{"vocab_size": 2048, "qk_norm": true, "bias": "all", "init": "normal", "beta1": 0.9, "beta2": 0.98, "warmup_steps": 233, "max_seq_len": 1024}
Each number is 128 + 32 x the weight over its row's rms, rounded and kept within 0 to 255. Layers, rows and columns count from 0. Numbers have three digits each. The size before them is the row's rms in percent of the matrix's.

# layer 8 MLP down, 96x320, rms 0.191, rows 43-95, columns 0-63
090:160184103137140077135095126154125114131145211158144175170125138145160128137194120119128155133119124125071106125055148102108159177182144093064150170118074123148126145119140143115147115098169099
092:145138163112160114130149085104163100141125171141123130092088154127153152148113097144091175082080098166143076147077082184103108159118148140058164108096133171137154135114072124054111091125179092
099:177171111143128108111158155121126141095112142172164179046138140098147155146117111137188150151079143119145075129182181177128149162113106140114120070153196082140160146180139120079096107122106086
092:156141115154145084093156140140099167132116103180119127129144112154119098081117084154137107097063107184160144122150133101155159153116161124133131096100144172115164087116102097168106148109111097
098:116165111132184190177099125115204105118146117106115144089059202082127159131130063132116118160120145122117135101129122069094142122092156110096160105123089125175083135093182128110084117071091159
089:116146097117121145210096132163109125118160152153110118069153091094192133157123128098085145088127091140086157132082099121134138164125130070094107079061150095056123093126113113120087154102131138
097:131170147078185148117106053157123089145094078140106108084108118135100136159139129102170062148098111145083160075142131098115098181134100114164168108137037177159167124163130132082143139041139177
099:139080132133125100106155123133108158139167118198118163171137191163194148125158114033117106093166094127098119137124124128151115129173155181025105150107135172148197090113093165106127147139090118
096:226095082068088120171117169166163152107143116178153114104118114141158171119099075098110140174142135159215157111169120175127110172164150138112114143129120141112136036088119109123179141125185123
090:109108083188147098065105161090145108109148202071149069122155122126185124075164137115072130131155149123130131098116107147089136113096107161202106061175150113111144082109129125142110179138146130
097:087118133126144076158155083144130102182167134156149097122201114141173132154132078149113151079104069111154141107124175105101107202120127136122183179108166120082164107144124096120149128153116139
102:146100154109152128116162212130129158124094095137146097141148089086123128156168056146105103114171142134121109195135098151103146111093168085130144142133131133082109133187115146116145093123151147
123:061122184193094124094164124136158110104140110141110086132134087138111095147170131124115125179160114170171073179165153151135155132073104153026137113181131155156140086123116104152158126170119153
138:097173112131168165111113163159143093154156101098115142145123161129154095091118146060126114147133152184065144079118145085189122141140110109083132138163157208085126127156081117179127125159156121
092:126060110190124133119051070110167061138104107149080148169132115103078166160112108125165136146169155163122099094142143218101155099122167144128132129137125109136044183124134074154136158071117148
093:133127120068081093147119027132047159161114084152151129149129054160098138210121094123169076199159127135147091135168186134074125121162133082069168135163127123163138116161135118104112098191105141
107:113102171110118163103063091110106108170138117174124154075157141116113094107093134113151158083116110159141120147104151152201168157146100130201117132129120102102100160137060129123195116141153115
094:116166156112078151160171154160138101095112098083101113128092146131129160096155116172165089125093103149115112142167137194123127130115138148100073162105205148179176058117101063142136141115123089
098:096135136176157166198044124065125108135132154089145133153105156135129095122142119087177096100145116107088122107141104135107126171070125159136154078106140141105087147109139118168147094108118207
108:088126151124183155063115135125104130126131121083068105159135123187046108082164169139102132114146155128031139019104162087126121124154158126177150171111072188133090154146124148177041055104073123
096:134106127128110138113127194168131114114134168099203177125080171116107076097144145072099120132119142160103157122128109076159144135127143112128140113103171149092154114114110079126143151102171135
098:119171148140166136091131170153165128086120161117146144145112133115143093144076190175133160109125119112139110088122117184153100150138162176166157124080224086148155231122138103087138131114153132
098:109061194161114164110215153105092163150117093108150103123116137127148163140110105127183151116092135138159138076179113090098109085139138120166145121169059147133149175145143173099112129103159140
090:110131122118090149184065144151123111084072155166127166060160074117141130141146157128139103146175162080152176162164128075135129131111112098133128124118196094180103122217123064088112172133116165
094:133104137175187087098150135165153150142147190097119105201167155152167131109130108150157153141125103118095079118137170138171134142168093124096126181137147100144192144150151140169164127141193134
092:157143105098073142139177107144108174085139109121125161150141079155117076198106124126090156138088095105174135124122092171126149126094103184149116156117151131092085130050133129168174098177121082
093:152182104093145114145090102105120122145115147122138144117132108173189221135149106106168137140119172106148126122139117089135132124139098108127062131125179187104131161141121148123132100180142132
101:083150128140134178202118110151202171143157174153106124099114128169225142165110139122076212151100116122107144122124147116094107140102144170134109126086102101102138147121144108168138201091125050
085:103189121102166103138169148157134141135112161123088170150141136188174142133146147117141122111116110140112163115146100163133146148145134194035103034125147136213126100120174176063113114145142139
099:213118094155157152155111133141136123130119133100144145104139106115173118083154144113115120136108092122136141141131098197115125158126132111083137107121055128060159110151103125092153186090101139
104:139135120132125157148076097147062190198114184145104108164131157135119123085136135161120131089152119135118135185130092068184110154197098101086130145117129145123141110098121176144114139105120153
102:103096134095141134104144108082135102109083110117139086125154140154115123157138151104161156169103151106156068148117100196132116163081119074090105118094159138148133134180067123109142128159159150
101:152181125081133153088155109078137122132065094127115125160150128127090153114092191111127149110175090135149120129112139124096148106123128143100131167118076208125137121146130146130082108126150138
103:154138178084161096137104086129140151177101151079157154199159107113167145101158136138175132151156128116075167110125121070142108058134149120108130081107119174091147158138116124106124155084104087
094:132090096138107113201131099191137093156130139098084170137141089138120151176146068115156123090132211134154131133122146075168176159089120155150108162158160115146133091133168111189144148124129125
094:140087156113129097138128115130084157161118144096104076104167084112109138125157148128177092069122136125113112157130106096131131146160146099179116152149109103100128097145123153059133151129098095
100:116113110126146093091162189123086158132120174129087089131104141151154141154110121096164150131116037135098086110147104150163132126118107110095104242151111172163117154128090177092090162145148101
081:130139115095158126113158116158204102147154091081148159077133130151128090133111114117144145120151128136114150146146075137154140147076136135143100078112096115132180084090156120145157117115101132
090:187094074155169134146085103092112115155132172107112079111128129101170143101126102160083075073153117133141049171158140085113110118168139144122128155112113152112151167129160101150174059119104141
093:134147072106100146144157134109147130125093143135109053127150082118174149096131126165127165104120090162100183116061080122112130095171101154073120151056132142115115092132104088158120120122102139
100:147117159109094100099138103136091129166099124120154089144062091194117180134110137135129142145099104094152078094081135125115110128147076079172155140200126140145117177134120111127124165079102215
099:169103159135105109115173111118091141093144123166136111112104207090133216132109147156140091160102186177097157064100166126102172134134140139100137182169150166122189139165157144211128132158139123
100:142170136143079181109078139130150118196162101118108154095108151111133087139123156107186144125127187135137068139170121144125107119120117122226109163155101102062146113110113107099115139076139093
101:075125096186101160120124171103155130140102142162128129156169187090101084108063141075093109112114110124167142177138100116144086157167064097108084184115138101094100152155081126089131108169136085
101:095167140190104189143107121106060103130117106147158118170128115107159182115119142150149142088122062097116151112232158090104127130146139077075138188124108135125189107105140135163155107143076131
099:140142070132130195099150144151089110066121093124152103210159162147149118129091098100079105171148137079128151125077192195122097175191110110121204130116056126124093085146121141137128110150102075
111:159077132170133146116185147128178121125118112168114146105110145105141140160151169137087113160137106118166101136151129076142098057103170114153173122130106129058123126102150127136120214079091083
096:117178119079151096111092135112072094137098173146127114159116110138157129138131087146131103139138121129138134138132136191118121148130133165062104137153180150128193147078111160071104206151133155
097:134156176160113111175130116125133110125128102149158133175136114146122101169149176145129111156135148193058107124120147117104087088202173129105166134196073169130130060139111154206136156139149132
085:172080043114141107123107169140138145095130121102141167170128147105148225098097154138079076095127096147141083148125127170104130113170124150081136095133142176171149172127117123128102114102136091
107:161100129161141102099199104091137104123140199074103038105123164131111102115146139151104128116118125129188052121139156115096134128113127116154086132121159068144125179135141149094134064147154147
088:152128128136119119170108158086113149134105130133131110187123082108149100156168120128121126128138094111116148119080139163146104127234141139184140129094134151157103150141080105081136160188150079
097:127136152170136105121130101085041051135141124113122170138162174105107162159135127094142164129133200091027096129154131181140070108116112156120149158160151133109115083115139119126137182114120183